config = dict(
    init_std_down=0.0,
    max_grad_norm=1.0,
    schedule='wsd',
)
Each number is 128 + 32 x the weight over the matrix's rms, rounded and kept within 0 to 255. Layers, rows and columns count from 0.

# layer 3 attention query, 576x576, rms 0.117, rows 255,319,383, columns 288-431
[[120 144 100 142 160  86 154  98 179 134 128 151  78 117 166 123 155 122 105 196 153 110 211  16 110  92 120 144  87  97 146 174  89 135 131  82 120  93 108 157 100 121 121 151 145 156  65 109 132  77 125 145 149 109 116 147 141 106 144 198 147 102  95 136 139  64 104  75 105 141  86 135 100 141 133 108 122 234 125 118 141  49 106 128  99 108  66 116  74 142 134  79 130 131 123  69 150 216 114 143 118  90 182 101 134  69 146 197  98 135 144 152 104 114 139  87 146 137 117 190 142 178  77 187 145  86 156  95 112 134 114 112 113 185 131 117 151 154 155 113 119 119 171 116]
 [ 97 112 154 151  72 111 190 123 156 132 130  80 162 165 140 101 148 102  89  97 170 139  91 144 168  95 126 159 103 210 137 165  61 131  47 104 179 180 107  88 109 160 172  99  47 104 134 127 125  79 118 138 141 106 124 150  99 148 203  91 121 140 171 134 117 138 114 170 107 129 112  84 139 115 193  90 111  88 131 192 162  95 197 121 153 151 101 126 123 151 119 142 133 124 109 122 127 166 126  96 147 133  88 128 137 141 154 121  88 200 133 122 195 164 165 186 131 121  77 111 120 128 132 182 140 129 179 160  86 134 169 129  96 157 121  77 116 155 128 131 136 160 154 118]
 [153 182 176 143 109 133 199 132 218 148 133 155 154 158 176 149 121 128 120 158 127 102 136  96 115 113 137 196 130 131 132 147 179 147  80 155 135  68 102 129 146   6 127  89 196 122  44 183 172  55  92 105 102 110 126 138 158 152 167 134 102 115 199 156 116 175  90 103 127 139  95 153 172  86 124 112 120  77 100 172 118 184 132 115 135  96 142 184 162 111 108 176 126 129 179 125 108 125  80 103  47 113 128 123 119 114  92 142 161 155 135 130 156 126 127 155 124 101 126  99 111 112 176 140 112 176  79  88 172 115 135 122 170 144 148  95 198  91 160 127 195  97  71 139]]
# layer 3 attention key, 192x576, rms 0.117, rows 127, columns 288-431
[[139 105 116  98  78 115  67 154 198 121 117 208 150  89 125 154 141 136 143 153  75 170 112 140 120 123 166 129 150 131 135  84 168 109 115 170 119  83 114 136 144 111 110 117 123 119 107 102 136  86 128 142 104 153 135 201 168 132  89  42 125  66 176 150 105 129 147  83 130  54 102 172 106  61 100 173 100  56  77 132 150 143 133 137  45 111 108 109 133 125 136 155 112 134 157  86 135 132 129 141 129  90 125 132 127  45 110  77  84 103 163 156 143 158 111 140  92 144 161 103 132 142 120 146 161  70  77 126 157 157  86 108 123 109  84 142 147  53 118 114 117 231 159 149]]
# layer 3 attention value, 192x576, rms 0.12, rows 64-74, columns 288-431
[[169 108 155  93 146  40 196 126 183 151 138 147 170 195 169 136 132  79  49 159 183 123 169  72 102 120 118 117 144 123 138  98 185 112 107  54 162 103 156 140  82 131 157 112 165 184 130 109 125 138 150  99  93 133 155 132 122 167 116 134 167 132  90 104 162  88 117 154 123 130  90  89 103  72 160 130 139 157 142 137 165 101 174 150 118 131  53  84  99 134 133 141 107 166 126 149 110 162 108 111 174  65 126 129  80  78 129 166 149 108 189 126 117 122 103 120 122 138 130 180 132 133  85 159  92 141  99 120 154 166 206 154 148 125  86 123 173  95 173 132  74 185  94 129]
 [152  75 141 108 118  44  67 190 113 138  60 170 120 152 124 126  85 116  80  86 128 130 133 132 134 124  91 168 150 125 106 127 151 156 144 188 119 109 104 101  90 132 115 103  96 102 115  97 185 106 138 147  80 119 126 121  88 151 110 100 110 137  94  92 138 111 130  92 105 107  73 159 125 136  29 104 132 107  93 109 148  94 126 121 113 180 159 107 200 142 107 161 149 146 187  60  70 111  88  97  75  99 128 166 126 153  93 104  96 117 112 102  89 194 225 108 130 142 128 146 110 118 149 125 179 151  96 168 122 150 155 121 154 105 125 126 109 134 117 106 137 137  88  99]
 [100 108 111  95 110 111 143 125 142 113 209  70 112 185 156 118 150 135 111 116  84 110 112 115 109 113  84 138  86 120 130 192 164 124 195 124 132 130 107 165 130 123 135 137 167 111 163 181 110 194  79 105 140 110  84 115  31  93 109 170 151 131 130  96 135 103 117 100 109  83 125 100 121 125 110 162 112 171  82 147 120 129 143 173 118 139 141 103 134 126 159 144  73 180 157 104 136  82  96 158  70 140 107 106 145 171 201  95 149 118 117 133  98  78 136 162 133 110  89 107  31 150 125 136 149 174 167 162  43 106 135 128 118 130 150 137 144 206 153 116 144 140 139 103]
 [140 155 105 244 145  99 134  88  84  98 165 109 146 132 114 161 118 163 166 135 127 134 139 157 157 182 193 149 199 108 163 120 235 151  51 141 174 130 149 196 192 175 101 100 107 169 142 120 108  58 122 186 107 115 104  97  77 138 108 142 146  55 107  95 143 123 152 155 134 170 126 142  73  54 130 168 164 161 113 147  96 116 101  97 170 118 167 191 147 103 124  94 170 138 131 146 136  96 114 162 107 148 129 111 122 104 177 137 114 123 116 118 120 184 105 131 111 150 196  81  97 125 124 141 166  89 112 101 128 155 130  84 126 167 157 117 147 122  82 121 133 110 118 109]
 [147 157 121 182 134 111  87 155 129 137 146 124 213 150  51 136 137  75 139  85 136 100 112 141 123 155 139 164  88 126 133 132 106 171 150 106  97 156 169 112 144 174 173 111 145 123 160  94 127 140 186 127 112 103 176 103 178  60 170 100 170 150 108 154 168 122 161 194 137 107 115 101 149 149  96 132 166 116 171 130 142 121 156  83 143 118 142 143 169 113 144 122 124 173 166 149 120 153  99  99 113 100 131  75  90 138 158 148 153 169 148 111 101 120  99 165 142 133 149 102 161 110 161  74 121 101 160 132 136 134  92 122 145 144 150 143 131 115 128 149 131 130 147 125]
 [126 205 139 110 167 134 154 130  95 133 167 171 135 117 134 105 111 162 149  95 118  72 113  85 139 104 121 101 121 170 126  90 141  64 121 152 154  76 158  93  94  82 117 137 149 119 108  94 200 116 115 130 110 112 183 127 118 185 131 183 119 161 149 158 134  84 168 173 127 123 149 102 146 127 126 127 171  97 132  73  81 133  86 119 123 150 208 110 184 169  75 168 103  62 134 116 145 192 132 199 141 120  94  88 137 120  89 110 123 129 106 194 203 132 185 133 116 126 119 156 100 195 115 150 119 123  95 112 120  41  76 121 123  92 107 166 115 120 171 111  82 115  85 127]
 [ 79  93 112 129 151 164 113 125  97 151 181  41 173 161 135 183 102 122  82  83 142  76 129  64  80 121 122 118 151 100 140 130  69 119 101 140 175 125 112 147  77 165 119  98 105 141 163 127  72 172 118 150 109 183 156 105 118  96 133 132  63  97 167  45 180 145  86 149  60 112 133 198  40  90 176 159 122 168 157 104 100 127 171 119  93 146 186 174 107 103 183 102  54 143 150 117  73 103  75 130 132  99  84 118 155  96 152 103 149 154 122 133 132 143 182 105 134  87 104  68 147  93 132  72 124 141 124 151 162 128 144 136 150 100 114 182 134 161 129 140  91 122  87 105]
 [127 114 118 127 115 148 185  90 138 127 173  95 136 160 105 130 127  99 154  86 137 141  88 138  81 157 132 123 131  58 166 173 119 113 124 117 112 115 149  84 108 138 119 165 125 116 135 138 126 143 175 124 111 163  58 170 148 102 147 163 135 130 175 102 109 137 191 100  89 101 151 115 141 102 146 139  70 159 121 106 105 163 194 107 105  99  81 135 162 124 125 125 175 183  89 128  76  91 112 143 255 111 111 122  94  39 136 158  95 104  98  89 171  83 178  75  98 142 175 117 136 104 105 128 171  28  93 140 175 152 157 133  71 101 136 181 102 132 117 143 183 136 144 128]
 [ 99 138 147 100 121 170 115 108 161 126 104 172  88 180 114 112  74 201  87  96 114  50  74 211 162 135 192 188 166  85 127 149 176 109 103 137 147  73 127 139 162 114 165 156 181  81  77 120 117 128 152 123 126 126  49 104 107  79 144 115  85  91 163  95 105 110 111 129  99 116 119 175 104 107  62 130 137 100 130 111 116 119 106  71  97  87 149 138  87 123  81 186 122 158 129 128  95  77 110 103 129  77 134  92 152  79  77 149 100 164 159 158 139 109 137 166  71 131 187 148 146  61 137 142 159 162 132  90 110  48 136 139 143  94 170 119 128  88  95 130 106  79  96 135]
 [ 93 173 118 115 116 186 134 145 122 121 158 186 111 152 104 118 156 125 124 107 117 125 128 153 145 121  68 152 132 103 112 105 141 153 141 109 102  98 130 138 119 108 114 118 178 155 109 140 177 173 157 126 171 112 147 116 144 138 135  96  91 177 188 154 115 159 131 145 104 139 120 146 159 137 109 118 149 142 146 143 154 136 132 111  98 163  87 138 118 185 143 161 145 118  79  45 169 175 139 151 127  93  56 125 124 160  65  64 106  99 124 111 167 164 189 131  44  84 172 137  99  99  83 129 127 131 149 156 146 167 172 180 128 179 116 119 133 114 170 100 118 127 193 131]
 [123 145  96 168 127 166 125 109 110 148  73 162 149 145 131 156 111  86 160 155 117 173 106 154 177 155  97  74 146 156 104 165  57 174 152 161 173  76 106  93  86 112 136 106 180 168 158 130 129 160 119  67  85 116 120 102 120  85 146 117 128 104 128 110 120 129  93 124 133 153 180  85  92 147 142 109 104 113 168  68  81 151  91 123 138 183 145  91 120 121 160 136 142 153 117 131  56 148 142 124 124 117 106 101 152 116 102 124 112 123 155 116  67 158  83 105  63 105 124 103 118 165 130  74 127  89 122  81 177  81  73  93 179 123 146  94 120  67  96 158  75 162  95 131]]
# layer 3 attention output (transposed), 576x576, rms 0.0984, rows 192-202,256-266,320-330, columns 288-431
[[132 151 161  95 147 156 115 215 120 162  95 157  90  70  72 113 120 130  93 110 137 121 168  79 126 167 176  87 118 127 135 112 122 192 141 131  86 132 121 143 103 131 153 118  72 113 140 109 167 100 133 168  94  39 113 113 149 106 130 174 107 142 117 130 123 148 117 181 130 146 135 125  96 142 192 118 153 140 144 120 133 112 114 109 132 122 189 112 130 107  64 109 145 164 112 128 151  54 154 119 114 173 139 159 135 160 139 205  95 139  98 111 142 140 159 113 127 132 125 102 104 109 153 160 121 151 132 156  93 107 118 139  87 156  96 139 167 150 158 161 124 129 115 152]
 [173 110 132 158  81 161 170  67 133 108 131 117 132 106  67 167 156 113 125 142  81 131  79 112 117 140 143 143 152 152 109  77  90 143  87 146 166 166 165 156 120 165 146 160 135  82 123 170 130 171 137  77 121 181  91 162  96 125 124 132 136 136 154 115 125 122  95  77 130  99 100  96 106 129 141 143 154 100  96 105 108 138 154 147 140 135  96  86 118 131  88 174 102 139 148  77 163 153 139 103 173 143 186 168 119 123  99 107 141 131  87 120  81  84 113 123 115 169 181 155 146 129 106 158 167 157 147 123 133 103  96 139 123 129 146 101 176 137 146 143 139 163 114 115]
 [149 137  57 159 163 147 155 116  63 150 160 174 177 141 128 165  50 143 107  79  84 177 130 179 117 116 131 105 129 144 115 115 121 135 156  28 143  65 201 127 114 146 140 155  91 124 170  80 148 109 139 124 103 128 133 127 126 103 141 116  95 158 115 146  94 131 149 129  85 141 141 177  90 140 150 151  62 197 126  93 183 112 132 136 131 148 157 125  80 151 117 158 170 128 139 118  96 130 109 193 121  67 110 110 124 134 129 151 128 108 145 104  93 136 146  96 135 126  98 118 143  73 159 105 110 146 101  72 125 125  74 144 131 200 107 123 106  74 121  83 106 137  43 103]
 [121 137 156  80  94 116 129 120 162 129  53 139  92 122 139 143 137 184 150 106 126 117 104 131 136 114 115 157 107 167 126 143 175  82 121 126 178 164 153 141 147  50 118 109 105 128 173 111 111 120 119 123 128 142 145 141 127 141 137 129 136 120 149  99 170 115 118  98 155 158 111 154 185  87 148 162 132 151  88 165 135 151  98 184  40 139 201 160 127 129 117 149 124 108 118 105 126 128 111  91 156 149 162  53 149 145 137 142 148 151 143 100 120 192 152 127 145 109 150 158 152 184 122 102 124 200 107 148 126 209 111 149 157 145 138 143 101  80 166 151 139 138 121 162]
 [148 143 129 171 220 151 110  85 139 101 108 139 120 174 107 164 116 147 128 116 175  99 175 115 125  96  93 109 154 117 133  72 116 135  74 162 126 119 193 123  72 139 111 185  69 113 131 188 132  92 143  86 135 121 138 123 141 140 150 109 114 132 102 101  96  86 123 152 127  89 112 130 137  99 166  95 100 117 145 123 124 162  66  89 132 146  87 145 111 149 170 115 139 118  87  95 143 120 170 130 158 136 127 151 122 114 128 135 114  91 177 142 176  72 143 149 137 124 131 147  89 142 133 165 147 116 103 136 103 127 162 164 124 128 131 147 128 120 124 126 101 116 172 131]
 [139 128 151  97 149 112 120  98  90  97 158 181 127  71 128 109 103 175 134 134 141 147 124 158 131 159 116  65  99 133 144 105  70 116 235 154  88 148 143 120 166 144 180 115 132 154 167 172 145  76  63 187 115  71 154 107 109 112 143 174 131 107 102 128 119  81 125 160 131 136 150 150 103 194 134 201 137 169 209 126 168  98 103 114 124 139 124 123 141 148 124 163 123 127 159 131  89 118  69  78 130  99 129 169  80 130 119 131 158 114 123 140 138 119 177 150 122  91  90 175 118 150 131 103  92 155 148  77 117 135 167 126 143 187 149  99 118  70 182 153 126 111 169 154]
 [108 143 147 153 154 148  78 140 133 167  61 138 144 152 172 153  90  99 108 174 157 146 174 111 134 170 123 123 178 117 105 113  40 112 171 147 130  51 130  85 123 109 110 133 132 151 160 133  98 118  95 128 193 204 192 157 127 124 192 141 135 117 122 150 158 167 130  92 193 140 166 105 154 175  97 165 157 104 145 111 105 168 125  93 124 170 136 126 143 116  78 140 138 155 135 129 125 100 165 170 108 134 145  64 134 103  79 173 118 123 184 158 106 141 157 139 113 125 150 118 189 118 103 108 141 105 105 115 107  88 125 104 159 139 106 178  77 153  69 121 149 173 112 131]
 [118 187 115 115  86  78 110  73 117 137 102 145 151 148 157 122 100  99 106 140 137 120 131  97 167 143  82 107  89 111  92 101 123  94 121 146 151 123 109  98 115 126 135 169 144 136 191  85 108 131 152 131 173  74 135 107  81 117 153 137 206 148 138 122 134 185 135 123 130 106 104  98 161 143 122 160 147 129 158  66 137 174  66 155 136 112 127 167 114 165 131 163 157  95 118 143 127 149 125 192  98 176 157 121  92 123 105  80 146 185 127 136 191  73  99 138 137 112 150 105 111 123 108 115 154 140 142 125 114 163 119 125  72 127 121  82 139 114 128 177 149 151 130 119]
 [154 130 134 134 133  79 122 131  98  99  89 156 107 111 103 166 116 142 171 127 151 145 120  99 116 127 144  95 138  73 120 124 127  97 173 145  91 116  99 136  83 126 150 131 145 141 176  64 130 120 149 103 130 104 169 126 161 134 148 113 130 154 118 105 162 156 144 122 122 213  82 117 130 137 101 192  98 134 138  83  92 151  92 137 142  89 163  86 120 105 132 148 134 138 142  89 143 138 139 109 118 126 184  89 193 132 123 121 105  89  98 125 134 185  96 116  82  89 166 121 101 126 114 109 115 107  78 149 162 138 139 133 135  71 128 111 115 110  94 108 147 141 130 107]
 [157  87 142 158 110 123 141 123 187 149 138  88 172 123 128  85 131 150  94 136 130 110 103 105 142 130 120 111  81 127 165  62 135 112 227 140 112 129 165 128 129 155  89 123  82 119 118 112  79 136 133 148 130 119  90 153 191 126 168  87 133  99  79 117  92 140 143 111 150 123  67 110 146 134 199 117 139 151 129  93  85  75 101 131 134 162 106 151 141 106 171  97 113 127 184 108 141  75  99  80 114 164 108 143 159 128 154 137 132 124 123 180  44 135 133 100 101  84  74  85 151  86  98 168 109 175 110 116 123 150 111 167 146 120  84 147 146 131 148 144 131 115  95 140]
 [107 145 134 140 115 121 133 134 124 118 115 102 113 127 136  92 153 194 138  94 136 135 137 148 113 151 153  93 116  99 171 115 136  83 155 168 141 138 124 120 123 131  97 141 114 155  88 126 112 158 149 142  92 180 130 154 179 102 135 147 100 145  99 113 136 135 137 101 141 102 126 119 155 160 117  97 124 101 136  96 181 131 131 118 145 124 127 221 127  88 114 152  99 119 149  85 159  92 142 143 108 122 125 136 111  98  68 128  96 115  95 156 184  96 139 142 110 133 131 134 108 149 137 122 129  92 140 139 154 103 153 144  83 193 191 125  99 134 138 116 157 110 104 133]
 [172 134 118  73 144  92  77 149  64 137 138  99 132 111 175 166 130 156 134 147 119 164  77 142 165 100 163 151 124 132  88 101 111 106 146 104 153 142 154  69 163 134 135 100 146 167 151 167 134 111 191 124 193 202 158 110 115 186 144 152 121 138 113 127 159 125 118 150 118  59 104  68  96  97 132 119 130 129 190 105 143 112 146  92 100 178 132 145 134 106 140 104 130 172 172 112 109 141 141 157 199 181 141 158 150 137  88 127  99 136 116 139 128 108 161 101  94 148 114 101 122 125 154 100 118 103 137 173 139 162 160 146 154  67  86 162 104 164 160 113 113 113 163  95]
 [177 128  74  87  53 109 138 114 138 168 171  75 129 134 128  77 116 151 118 101 137 113 136  70 110 128 127 108 132 132 152 188 100 127 102 112  86 161 102 164 130 111 138 128 126 133 104  78 120 140 137 143 179 104 130 129 200 121 175 208 105 118 159 133 142 108 164 128 154 154 135 116  21 100 121 134 169 209 128 110 133 152 127 112 164 179 116 116 153 161 135 186 104 118  85 131 112 125 106 149  86 139 117  79  91 102 159  96 159 156  83 123 121 166 138 131 160 113 189 165 159 109  87 124 118 108 106  77  89 141 164  93 156 126 102 110  91 156 204 111 106 110  68 153]
 [170 159  91 163 170 112 151 107 110 111 154  93 209  88 146 145  76  92  97 117  44 111 144 124 135 142 113 106  95 131 111 155 201  92 172 126  81 150 130 137 158  91 109 111 129 132 139 128 101 220  73  96 165  44 120 115 107 130 156  89 145 148 133 181 136  88  94 155  84 138  99 129  73  88 132 138 122 130  98 135 178 123 122 116  58 186  87 103 101 177  95 120  47 124 106 115 154  87 116 122 115 148 110 186 115 139 109 163 161 152 135 116 152 134 156 128 121 159  52 166 149 183 141 105  65 203 205 177 163 132 107 134 128 113 146 147 106 155 148 120 147  89  78 136]
 [ 98 145 149 164 109 227  96 136 170 148 124 125 106 121 168  97 160 120  78 152 119 131 103 115 136  62 115 144  80  81 131 156 128 165 177 142 150 161 102 163  97 154 147  83 126 150 107 123 190 177  76 144 147 125  98 140 173  87 205 139 121 122  77 153 127 146 139  83  45 181 105 138 128  98 117  59 105  95  93 166 169 160 151 122 198 161 153 170 160  97 146 140  92 202 182 172 106  83 102 152 154 141 148 101 149 151  95 104  75  67 151 166 148 188  98 153 122 185  95 100 137  90 165 118 113  97 156 169 128 167 162 127 134 150 132 141  83 152 139 152 207 132 157 158]
 [144 133 167 112  50 142  87 124 172 152 166 135 116  65 182  77 101 184 133 122 126 110 142 107 175 112  54 135 151 103 171 160 168 121 103 140 167 177 102 134 200 145 109 153 152 108  99  43 134 102  71 147 143 119 119 162  65 135  80 165 178 105 141 164 145 175 167 174 107 144  96 147 120 169 133 148  99 100 172 164 175 140 186 170 125 156  80 125 131 150 157 109 121 138 123 131 148 141 181 135 135  64 190 152 164 107 125 106 135 111 118 147 143 186 138 130 101 128  86 157 140  84 122  88 120  98 163 101 152 159 144 121 137 171 137 117  47 112 106 139 181  93 142 175]
 [115 147 150 124 153 167 119 106 178 137 154 118 122 162 113  98  93 151 106 100 191 114 118 118 116 105  74 133 162 108 144 123 135 126  81 119 160 121 155 141 135 100 150 191 112 170  72 113  92  40 135 153 126 151  93 122 152 105 128 125 103 157  91  98 198 106 141 174 102 131 105  83 148 134 172  97 128  84  99  83  59  49 122 164 104 125 140 133 142  83  69 135 113 101  83 122 114  96 177 124 120  94 125 160 149 144 187 103  82  78 146 115 129 131 124 127 145 165 116 102 160  97 102 169 164 165 122 160 106 124 141 107 101  99 128  86  75 140  67 122  80 147 123 122]
 [140 144  94 214 162 105 129 146 110 102 117 114 169 135  36 198 137 132  79 111 153 136 145 131 124 144 109 149 134 162 102 111  86 152 117 147 103 151  96 119 132 129 132 222 121 114 148 109  74 138  45 167 105  77  75 127 102 112 122  93  88 128 107 159 127  92 130 173 120 131 124  69 100  58 167 180 112  81 144 133 180 111 101  96 174 159 102 118 123 150  79 162  50  76 205 102  85 218  71 103 115 130  86 168 138  84  95 151 168 159 146 160  94 116  84 229 137 124 171 154 129 142 142 138 154 161  90 118 126  87 161 140 106 140  97 112  77 182 184 132 124 114 138  68]
 [162 120  99 163 126 121  90 137 184 204 163 113 144 122 215 131 104 106 104 105 154 143 116 164 149 171 115  65 143 146 150 168 103 136  52 119 194 136 176 128 150 182 129 127 133 164 114 145 138  90 136 115  93 132 142  84 160 143  86 118  65 159 102 132 111 109  98 113 124 135  51 114 176 104 165 137 131 162 135 120 122  67 121 138  91 108 165 108  75 172 122  96 104 122  62 144 126 109 101  72 126 123 172 140 166 124 119 104  99 114 149 109 138 168 129 103 150 130 112 154 131 128 172 139 142 136 109  57 138 124 121 120 119 154 148 199 129 123 150 110 137 151 129 156]
 [114 141 162  93  70 167  93  93 103 143  77 121 136 115 175 113 160 117 130 165 178  94 134 135 179 166 121 138 117 109 123 127 107  85 140 191 144 109 160 106 142 178 144 178 126 174 123 114 117 152  73 144 111 101 110 139 124 136 154 114 123 160 107 129 124  72 117 135 116 149 126 102 109 123  57  95 138 118 102 144 116 120 116  81  99 160 131 135 105  85  87 170  68 150 100 109 134  84  90 138 167 107 139  73 143 202 117 122 162 127 111 116  99 106 139 160 139 120  61 140 179 150 126 128 138 116  57  72 136 145 183 139 142 172 149 161 131 126 161 110 105  80  74 186]
 [143 124 114 106 128  97 149 191 101  68 137 166 115  94 139 129 119 155 129 178 135  46 141 148  96 180 185 164 167  78 102 158 103 151  75 183 103  81 118 175 110 125  93 115  92 174 146 137 180  98 150 113  92  77 169 133 103 136 157 131 184 125  96 171 128 158 161  48  88 103 135 135 138 140 106 149 107 171 193 136 198 129 108 149 111 139 113 129 117 106 113 137 143 197  90 143 101 143 120 156 107 100 140 104  94 106 117  92 201 109  94  61 158 120 137  82 108  97 124 134  98 190  91 119 162  67 166  81 134 126  93  69 138 112 123  93  96  97  98 112 101  91 134 111]
 [138  92 117 152 109 148 147 107 123 133 110  97 121 127  91 107 126 138 131 137 139 175 107 152 206 151 100 150 130 151 111 108  90 159  87 183  83 100  99  90 124 113 169 161  96 183 140  79  96 138 110  77 143 113  98 128 129  84 158 131 103  84  83 134 143 160  74 104 128 126  88 100 114  43 114 139 167  99 113 107  47 195 160 160  86  82 171  97 154 129 138 126 150 146 101 102 111 141 167 151 130 127  87 165 132 172 152  96 126 132 212  68  91 144 122 159  89 106 122 120 228 120  86 131 164 107 163 136 147 103  58 130 128  95 104  60 122  61 128  92 140 164 134  92]
 [ 65 108 129 141  70 161 129 108 118 176 111 102 110 128 129  78 150 122 186 132  88  93 127 113 123 168  82 165  94 125 176 166  78 141 138 149 121 145  99 183 157 162 136 107  95  80 104 105 170 115  81 167 151 176 161  95  95 135 135 149  82  97 154 129  64 117  96 108 108 200 124 183  80  96  56  97 131 104 115 137 128 126 149  90 127  90 122 142 114 170 155 138 118  59 159 107 107 118 117 142 160 153 140 148  98 112 178  44 174 160  90  91 113 116  95 155  82 135 112 107 175 124 138 147 148 146 184 159 150 116 114 154  95 143 150  94 116 120 107  81 126  82  61 175]
 [153 122 108 128 138 160 159 123 184 113 136 106 141 124 141 140 145 100 136 205 158 120 168 169 149 169  86 116 109  94 178  90 180 100 105 115 117 164 101 139 138  87 113  96 141 119  85 136 137  92 142 115  96 101 108 125  91 163 100 102  82  91 155 162 116 165 131 124  88  76 166 180 186 151 158  93  86  93 118 192 185  65  72 159 103  64  89 131 114 105 109 131 142 110 149  89 183 128  85 110 125 107 139 156 120 149 159 117 118 129 100 151 178 119 174 138 119 153  72 142 165 101 160 102  51 124 126 123 131 104 125 114 161 111 204 101 195  62  77 118 162 108 199 169]
 [ 90  95 133 100  94 138  92 162 119 100  85 148 108 116  97 162 139 113 124 110 157 114 105  98 148 148  95  92 127 160 144  77 119 154 156 121 143  66 178 120 164 102 155 133 115  99 110 118 105 101 125 100 114 139 164 144 179 112  84 112 132 165 153  70 128 180  68 117 189 135 169  99 132 143 158 125 111 101 110 146  71 127 105 116 206 138 163 210 102 130 152 140 199  93 151 124  67 134 130 121 129 109 127 111 115 119 124 118 158 154 158 126 127 198 116 163  86 134 129  54 118  96 144 130 156 102 128 138 149  62 138 120  84 210 126 138 135 130 134 213 128 150 145  78]
 [ 84 141 165 111 163 101  92 119 114 124 113 109 109 154 138 122 150 146 130 119 120 178  89 144 140 130 130 137  88 167 147 111 108 145 122  99  80  96 104  47 122 108 136 153 137 126 133  72 122 141 157 105 122 137 174 109 124 143  98  65  82 127 180 192 180  96 114 126 151  70  78 118 122 101 117 160 120 113 149 120  84 126 129 153 122 140 158 103 142 145 110 107  67 157 103 121 105 157  88 140 115 149 110 110 117 150 160 129 169 133  98 173  99 109 158 126  93 104 122 159 116 112 124 155 141  74 116 120 115  97 138 105 114  68 108 149 135 129 103 100  78 139 158  92]
 [115 125 130 111 170 108 131  86 127 138  88 153 139 167 145  86 177 134 105 135 182  98 128 100  94 120 142 115 127 141  40 136 168 140 118 139  70  93 126 126 111  95  85 116 172 117 154 133 126 145 138 132 181 118 148  76 142 119 135 128 111 107 152  81 119 112 140  84 163  76 157 154  88 163 128 103 135  66 101 138  64 127 116 123 103 107 103 144 175 112 103 113 152 100 118 141  67 137 120 134 122 159 129  78  79 137 127 142 132 161  74 102 126  99 111 156  82  89 117 107 136 152 106 116 105 147 134 138 189 106 159 127 143 181 128  97 132 143 129 169 141 112  47  82]
 [145 105 187 161 146 163 126 100 140  93 122 145 129  95 154 145 152 107 125 227 124 131 145  88 172 135 136  75 156  92  83 205  93 157 124 115  94 113 111 155 127 145 121  82 128 126 143 143 159 152 134 110 127  98 137 151 156 100 164 161 123  93 205 137 121 130  99 103 160 116 155 155 105 105 124 147 107 157  90 137 187 195 103 102 198 155 107 114  76 158 151 130 151 166 136  89 167 200  69  91  86 137 124 118 148  85 134 148 106 152 171  64 127  79 166 178 145  85 116 140 152  91  23 109  95 124 186 181 114 110 113  90 204  68 140 151 108 139  84  81 143 117 133 129]
 [141  99 107  61  70  78 138 154 167 110  74  73 101 104 149 133 168 136 112 139 124 112  83 149 146 142 109 124 114  67  97 154 136 122 156  90 137 162 108 117 121 112 124 107 135  87  67 109 134  54 148 123 135 150 115 129 150  87 162 173 100 161  56 112 121  88  83 134  97 128 102 124 150 144 100 109 128 151  81 136 163  84 129  69  90  98 153 135 126 125 157 110 158 110 160 149 174 108 130 106 111 133 127 134 117 155 165 125  93 148 102 129 154 145 131  94 118 154 146 226 124 123 169 159  96 124 158 114 109 136 129 119  96 120 102 106 171 130 138 135 100 159 112 143]
 [ 87 155 153 160 116 169 133 210 122 167 127 117 157  58 108  65 105 149  97 120  81 122 130  66  95  80 133 138 144 137 127  96 152 174 147 192 126 164  93 166 110 110 122  71  99 186 138 190 166 150  38 133 112  98 139 108 156  77 119 107 138 121  56 118 154 125 126 157 110  87 120 139  84 112 190 164 117 146  94 203 111 140 107 117 116  70 134 158 135 120 118 186  79  93 194 159 119  77 126 155 122 123  58 139 163 167 116 152 164 171 112 118  91 184 127  94  95 115 137 147 118 164 161  88  80 113 186  94 103 128 144 149 108 143 127 100 154 117 150 119 124 137 146  97]
 [108 146 100 147  44 104 123 193 128 113 136 132 164 159  93 112 132  79 104 151  90 125 113 177 125 111 127  84  60 179 118 104 107 162 110  87 158 156 150 126  91 105 113 148 114 170 102 180  98 153 105 165 165 146 148 188 150 134 108 105 142 155 104 142 164 154 133 115 186 119 174 112 158 145 110 135 101 136 105 144 153 140 152 131 146 124 139  99 131 129 158  68 128  89 119 141 157 156 116 146 129 138  95 156 166  79 165 168 112 106 108  66 141 152 128 139 154 157 157 114  97 108 123 103  67 106 108 178  94 177 134 188  92 103 142 154 150 136 174 103 123 166 148 136]
 [181 132 192  90 159  90 120  99 117 152  57 107 121 145 150 106 112 138 118 149 138 174 157 135 120 142 132  93  96 165 131 137  98 129 137  72 119 125  91 151 150 168 126 166 104 126  99  98  63 157 116 116 104 176 126 106 122 138 110 132 121 121  98  69  48 139 118 124 130 167 129 119 164 123 114  96 109 128 107 103 115 117 125 133 132  87 186 108 112 133 148 122 128  91 182 128 126 148 145 177 182  96  96 152 159 116 120 143 114 128 171 180 142 153  62 153 175 156 140 129 164 137 168 133 108 157 133 165 134  92 150 117  55  84 157 173 113 103  88 119  82 109 119 104]
 [151 140 167 151 153 102 152 110 123 104 165 138 110 123 177 141 135 152 142 147 107 103 115 140 110 125 111 101 151 159 135  89 181 100 120  79 115 150 135 117 135 124 112  96 104 130 163 145 243  89 151 124 140 139 152 131  99 163  79  99 132 156 104 113 141  77 158 171 155 122 164 156  97 125 105 146  32 164 106 155 131 129 153 195 123 133 151 149 110 110 116 154 135 157 103 126 171 141 110 127  89 104 117 118 126 142 116 141 123 139 135 159 175 136 133 113 102 162 127 123 139 163 110 139 140 151 135 132  82 146 151 122 197 130 112 141 122 171  97 101 133 110 137 161]]